Weights of a small transformer language model.
Size: 9 layers, width 256, 4 heads of 64 (1 for keys and values), MLP 704 SwiGLU, vocabulary 8192, 10.5M parameters.
Architecture: rotary positions, no biases in attention or MLP, untied embeddings.
Training: a variant of SOAP for these matrices, 332M tokens, 5063 steps.
Each number is 200 + 20 x the weight over its row's rms, rounded and kept within 0 to 999. Layers, rows and columns count from 0. The size before them is the row's rms in percent of the matrix's.

# layer 4 attention output (transposed), 256x256, rms 0.15, rows 11-15,75-79,139-143,202-207, columns 0-127
091,182,186,239,196,179,207,166,198,197,221,190,191,216,239,198,178,203,211,232,206,218,198,202,205,226,208,207,249,260,218,214,202,186,222,196,195,208,194,210,190,201,181,193,160,200,190,191,199,182,196,177,198,198,203,207,215,204,219,181,181,178,214,181,192,218,203,207,218,189,203,211,212,222,192,221,209,249,224,235,235,190,219,222,157,224,199,190,207,177,248,190,167,216,210,198,192,205,188,181,209,208,198,185,186,214,147,200,199,198,208,192,174,172,198,236,220,205,187,229,206,188,187,179,218,214,219,181,220
102,198,205,199,232,210,190,223,202,208,182,210,202,180,183,178,218,220,187,221,240,228,171,210,185,188,178,192,229,209,155,183,204,243,197,188,211,220,207,214,238,214,141,217,239,208,231,168,201,187,201,212,228,196,186,211,189,172,179,207,189,198,197,181,184,222,203,193,229,193,178,182,213,222,185,201,202,263,212,190,183,240,194,175,193,185,206,210,235,186,192,196,195,202,185,216,222,205,191,208,213,173,219,209,195,215,216,213,187,152,238,174,209,195,226,178,171,176,245,169,211,211,197,208,192,205,189,232,197
105,214,150,224,163,167,217,197,198,203,234,176,189,212,236,206,196,216,187,194,196,174,215,229,181,200,183,228,172,188,224,220,193,210,200,195,221,219,226,173,197,167,212,183,209,213,211,184,186,217,208,168,170,168,196,208,221,181,205,217,212,224,231,176,179,211,201,188,228,188,199,210,222,196,190,206,207,232,182,247,234,163,182,195,210,169,200,178,223,201,227,170,221,190,160,195,191,210,186,217,217,203,219,218,199,191,208,173,214,194,220,198,174,221,207,187,193,205,234,211,225,223,207,198,203,190,208,213,189
101,207,177,225,232,199,197,241,230,152,219,193,194,208,203,208,183,207,210,201,249,177,192,210,219,225,200,209,164,241,174,202,179,216,210,224,184,183,210,152,212,186,187,221,221,190,220,189,187,223,190,203,224,224,187,193,154,190,210,220,177,208,216,239,175,209,208,222,220,201,209,222,212,212,192,196,216,166,192,171,206,207,181,214,209,231,171,163,184,196,199,153,237,192,204,198,242,215,188,221,180,194,235,199,196,176,181,201,191,212,212,205,205,195,213,224,178,187,181,237,222,248,193,230,196,189,184,214,186
107,200,219,203,228,226,182,189,183,196,207,203,225,190,159,208,212,185,205,242,193,210,212,195,201,206,228,209,183,272,183,212,232,202,193,229,214,189,211,153,220,207,205,155,212,188,191,224,193,224,169,214,200,207,202,215,201,200,213,203,218,182,165,197,187,212,185,186,213,207,212,202,205,189,178,203,186,228,175,185,225,174,214,221,234,206,194,210,184,208,219,197,159,189,206,155,200,166,146,170,190,186,178,210,184,237,204,199,180,176,202,204,200,176,199,175,191,232,199,162,196,232,184,190,181,198,218,205,245
111,210,203,188,180,197,214,238,196,222,225,222,222,193,176,213,210,197,147,180,225,207,208,202,170,192,202,184,172,174,181,166,200,221,182,185,207,242,208,221,193,156,181,197,209,203,187,202,173,195,228,233,207,208,201,212,228,200,196,240,212,207,226,185,190,202,195,204,184,228,196,217,193,188,239,167,195,204,206,175,185,196,206,200,227,189,173,206,199,210,187,216,217,189,167,210,173,213,213,204,213,228,199,207,194,179,230,230,195,208,179,195,203,220,227,161,176,183,196,201,180,195,232,205,194,224,202,232,173
099,196,156,182,200,217,241,196,173,158,245,234,172,225,215,218,201,182,191,219,183,177,240,205,182,194,218,195,173,206,234,203,195,194,255,206,193,207,191,220,189,182,227,206,150,206,197,222,210,201,202,202,180,213,209,176,186,229,242,210,185,234,191,200,216,168,197,199,185,202,220,176,205,179,211,202,186,171,215,218,210,161,207,172,231,225,222,200,163,216,206,200,198,244,221,201,208,194,226,201,202,220,182,200,225,202,197,212,209,197,182,223,194,242,208,209,186,206,198,246,187,163,170,199,167,196,197,205,199
103,188,200,182,210,195,178,211,168,212,191,209,188,197,153,161,197,190,209,204,194,188,216,188,205,175,193,183,240,195,206,221,212,182,221,211,222,192,169,190,234,229,178,183,177,178,198,228,190,185,164,210,233,229,173,249,201,215,198,183,191,196,172,192,204,175,171,200,186,202,193,179,174,203,209,217,187,178,221,175,207,214,206,211,235,213,199,219,189,206,183,213,198,213,201,177,220,218,229,195,182,203,183,200,222,212,203,240,201,177,203,212,238,220,198,214,210,173,189,167,195,161,183,182,163,221,179,177,242
103,190,219,177,191,194,224,171,174,220,213,211,204,192,203,179,222,210,186,182,182,227,236,160,222,190,195,189,236,196,218,197,200,217,217,171,179,229,229,210,190,219,193,200,181,203,183,218,218,164,201,184,185,213,229,212,190,161,204,197,241,197,224,185,231,186,196,189,185,197,205,214,158,217,200,208,197,190,192,224,212,186,209,185,179,190,218,215,213,172,211,206,160,187,207,214,192,206,224,194,198,213,179,203,222,194,198,209,189,188,189,187,195,213,173,171,225,206,210,158,170,163,190,167,199,215,197,237,195
104,204,171,189,190,168,231,253,220,241,186,191,176,189,206,188,211,216,221,176,200,184,183,194,209,163,204,159,210,179,224,195,202,223,173,197,205,167,187,219,199,192,185,218,185,215,216,207,222,205,228,182,179,174,198,188,191,208,213,176,213,232,211,225,206,172,209,211,166,205,229,174,179,216,221,185,229,205,200,186,159,234,189,196,162,210,197,225,227,200,218,186,216,193,196,222,197,206,237,250,203,206,192,204,201,196,179,165,224,209,219,173,166,233,212,247,197,201,163,203,197,170,220,183,199,206,186,214,183
092,209,197,209,201,213,193,233,200,205,188,172,189,203,193,220,178,239,199,165,192,185,185,179,231,191,200,208,178,208,194,210,212,190,189,190,180,158,164,193,215,227,203,196,204,210,229,212,227,198,189,225,230,195,201,200,204,167,231,206,212,225,181,221,202,227,216,208,161,202,227,209,161,198,171,197,187,173,217,217,178,234,208,188,214,171,199,181,176,195,172,201,177,217,215,195,211,189,242,226,162,162,199,180,199,167,209,175,158,197,186,205,211,166,224,255,210,202,200,193,193,186,173,232,183,206,219,155,183
089,207,225,210,170,244,196,196,223,184,197,196,217,210,192,225,206,217,174,186,219,235,199,196,227,178,222,185,175,189,178,206,183,200,201,180,184,216,201,191,199,203,237,174,198,215,185,210,206,195,185,194,183,189,189,190,216,210,235,179,234,166,239,178,208,191,194,200,203,179,226,200,200,221,202,209,217,232,216,209,193,199,195,173,197,214,201,198,211,170,191,233,202,196,186,231,159,217,193,226,209,210,190,210,238,214,165,216,228,219,210,203,241,204,198,162,202,197,162,227,204,219,202,178,220,172,194,212,218
084,219,183,198,217,182,232,159,262,202,187,182,172,178,175,208,187,179,230,177,239,225,206,179,197,185,194,189,200,212,173,195,194,208,163,171,222,220,224,203,193,179,196,205,191,197,186,197,194,182,194,211,208,184,248,202,181,216,185,176,200,225,179,149,179,206,200,199,206,169,217,173,177,200,172,217,219,211,206,199,190,192,209,205,182,209,208,180,211,196,224,214,185,173,206,216,198,214,203,249,217,203,163,189,201,189,210,202,192,217,212,231,185,216,200,205,226,214,175,229,189,207,206,174,206,160,230,169,206
090,197,181,178,225,199,189,190,219,183,193,186,219,182,193,203,197,189,231,210,193,182,192,244,186,192,207,180,194,177,214,172,225,195,203,192,232,221,184,200,229,228,184,195,232,186,231,204,209,218,198,216,186,170,191,179,195,208,203,223,201,175,194,194,193,193,198,186,186,212,211,203,191,234,222,209,173,233,196,192,195,171,204,171,211,216,195,244,221,193,181,203,191,205,225,197,177,231,208,191,237,190,206,203,212,189,174,206,219,252,214,217,207,191,169,168,170,220,203,210,210,201,205,201,193,227,220,194,158
095,222,223,195,211,212,184,179,170,200,197,188,199,158,217,174,171,177,206,203,195,181,185,186,170,215,202,216,174,218,174,222,184,225,217,216,205,209,186,224,206,171,198,216,233,218,190,183,170,206,177,203,175,181,200,201,206,183,202,185,169,169,194,179,163,187,227,187,279,195,182,216,217,214,219,197,174,177,202,209,182,222,213,209,213,201,202,164,188,199,199,213,216,207,203,195,198,207,184,175,189,173,227,224,158,228,190,201,222,192,174,198,229,209,218,204,174,168,208,212,205,200,188,214,214,190,213,184,201
108,199,175,186,216,195,165,216,195,181,204,251,189,205,178,189,184,239,192,204,221,224,160,208,239,239,212,182,222,176,168,192,199,220,211,182,198,187,198,220,193,195,211,229,217,221,191,182,180,191,165,244,223,181,211,241,193,207,202,204,180,191,206,213,221,198,198,208,190,178,198,221,188,214,187,211,208,204,239,206,235,198,195,205,239,211,208,195,183,178,199,188,214,184,190,210,235,195,211,208,168,214,163,170,229,225,195,161,193,179,186,190,193,195,197,196,213,215,170,176,190,185,172,200,233,179,250,210,195
111,221,213,195,209,223,195,196,244,166,190,204,181,203,209,175,252,157,224,234,196,175,185,230,219,210,192,229,195,202,219,212,200,195,190,232,231,193,189,185,189,189,227,213,185,207,184,185,207,190,186,182,189,197,187,209,181,231,182,196,210,195,197,169,188,208,207,205,231,202,181,191,227,179,186,203,201,171,185,223,214,199,192,198,181,185,223,221,173,225,217,173,197,185,186,217,213,168,187,198,258,151,191,203,220,249,180,190,248,211,188,181,172,218,172,191,201,229,187,188,224,194,215,182,172,193,170,211,221
098,188,211,204,232,187,173,213,197,231,210,192,208,204,219,169,199,182,195,192,179,216,184,194,213,222,182,240,231,223,215,213,200,192,169,206,176,182,202,230,195,220,161,245,206,199,188,185,219,193,214,191,222,207,181,233,216,203,141,216,196,194,175,202,207,194,191,204,202,232,163,227,190,197,222,192,210,178,187,161,174,222,207,208,200,183,174,198,191,199,215,177,211,198,190,192,231,224,183,180,224,186,221,166,195,208,224,188,177,188,204,182,149,159,201,223,217,190,196,140,208,200,225,208,210,203,221,167,223
105,193,221,201,209,179,191,208,158,189,197,186,226,218,224,226,213,195,184,228,176,204,185,216,209,230,232,197,207,178,214,202,177,213,225,193,157,203,210,222,176,194,205,194,222,179,186,187,220,198,208,182,206,179,180,183,194,209,190,219,227,200,242,242,189,226,207,224,202,222,175,213,226,209,225,153,184,218,226,216,212,193,197,215,207,182,211,192,212,202,189,193,218,213,199,197,180,182,197,183,203,227,223,221,187,234,166,216,230,241,177,186,211,151,208,213,201,221,214,191,212,197,194,214,215,193,201,209,209
111,231,232,201,201,223,191,216,198,208,202,208,194,190,221,192,210,205,167,199,206,187,182,217,162,214,213,192,206,211,195,203,191,158,171,217,206,169,173,226,185,190,238,170,203,203,191,203,204,195,195,199,203,189,214,210,234,229,187,166,165,197,207,193,209,191,192,196,207,181,218,186,222,155,188,174,242,189,209,176,203,198,215,230,198,178,189,167,195,234,193,215,198,180,181,234,187,183,198,201,156,181,204,207,159,191,212,176,235,173,196,216,208,213,233,214,216,181,235,221,204,201,210,231,180,159,166,175,232
104,168,203,221,196,215,177,216,200,162,194,220,206,229,228,194,190,201,202,182,197,174,201,214,190,214,209,218,220,167,207,181,202,170,235,161,196,214,215,186,190,187,227,225,218,183,164,218,206,191,198,214,237,197,189,177,200,180,172,219,211,202,215,180,192,215,180,221,165,219,191,216,169,192,204,216,197,212,219,209,233,165,231,201,247,193,200,186,202,193,161,214,209,183,210,202,188,210,217,186,209,216,234,195,208,186,226,233,211,200,184,194,214,195,149,201,197,210,221,219,199,208,187,187,180,202,197,202,201
# layer 4 attention value, 64x256, rms 0.122, rows 11-15, columns 0-127
096,225,182,201,220,190,204,194,199,175,187,183,172,202,198,185,200,163,246,210,207,207,210,187,215,204,209,191,233,228,197,239,205,205,223,221,210,192,205,176,177,206,210,178,214,194,221,178,220,248,157,186,188,175,209,185,178,204,195,183,210,215,168,183,204,204,179,198,224,185,185,165,216,225,173,224,207,211,180,224,181,233,182,233,209,204,213,236,173,211,165,169,203,168,245,211,224,176,187,195,170,186,217,206,205,200,191,176,211,183,230,228,217,153,175,193,229,166,193,196,225,207,192,204,189,198,157,212,245
098,175,254,219,177,191,139,184,223,232,181,142,201,190,205,188,185,210,203,199,190,207,208,173,236,199,232,213,215,187,226,211,204,177,187,195,213,190,207,196,217,204,188,210,244,196,194,216,175,207,205,177,202,198,202,226,221,185,159,221,179,208,176,204,180,182,225,192,183,217,166,214,164,175,191,182,227,197,204,194,197,227,203,214,177,196,222,182,206,238,202,209,185,164,150,178,189,205,187,202,194,171,193,233,190,164,181,196,159,221,206,216,210,166,177,245,203,196,196,195,197,198,247,201,223,172,197,192,190
102,227,189,199,213,231,224,171,217,190,212,211,202,195,241,201,230,227,182,216,208,204,181,196,217,244,225,159,189,238,143,192,186,185,220,188,208,192,188,198,169,197,211,202,242,210,165,165,217,190,209,204,202,179,215,164,177,184,203,222,203,225,206,199,206,180,231,176,197,194,199,211,183,187,205,190,188,183,201,188,195,196,207,216,183,202,192,175,183,215,226,190,213,203,198,221,207,201,171,195,211,225,212,204,170,169,203,183,206,205,189,179,192,188,233,210,172,201,146,223,190,220,188,201,198,196,223,209,187
098,188,196,218,205,203,166,229,194,215,214,189,213,177,191,230,206,162,157,231,168,203,204,219,167,175,226,210,202,190,176,185,189,158,210,190,235,243,205,208,230,201,199,179,210,222,232,221,176,219,219,244,216,189,217,215,231,230,191,206,151,192,166,204,173,201,204,218,214,218,219,194,231,188,181,195,201,175,214,187,197,191,211,193,224,203,191,198,216,194,192,205,225,203,197,181,205,201,156,196,244,190,176,191,191,206,218,224,241,155,213,214,187,193,209,215,168,190,221,231,216,192,221,215,190,223,193,178,215
100,193,188,210,184,204,155,157,209,228,179,194,197,206,184,231,200,189,206,210,224,221,215,229,216,243,220,223,183,231,153,198,206,184,227,211,212,209,227,228,201,223,193,190,201,179,213,168,185,204,191,202,198,217,198,206,211,183,199,223,188,255,203,190,184,205,184,187,212,178,178,217,211,245,218,232,227,193,228,213,216,185,244,217,217,175,179,194,180,208,168,210,211,200,187,204,230,202,178,197,193,213,193,184,211,185,217,222,187,181,180,213,258,164,237,164,222,236,227,218,176,248,179,213,210,218,204,217,183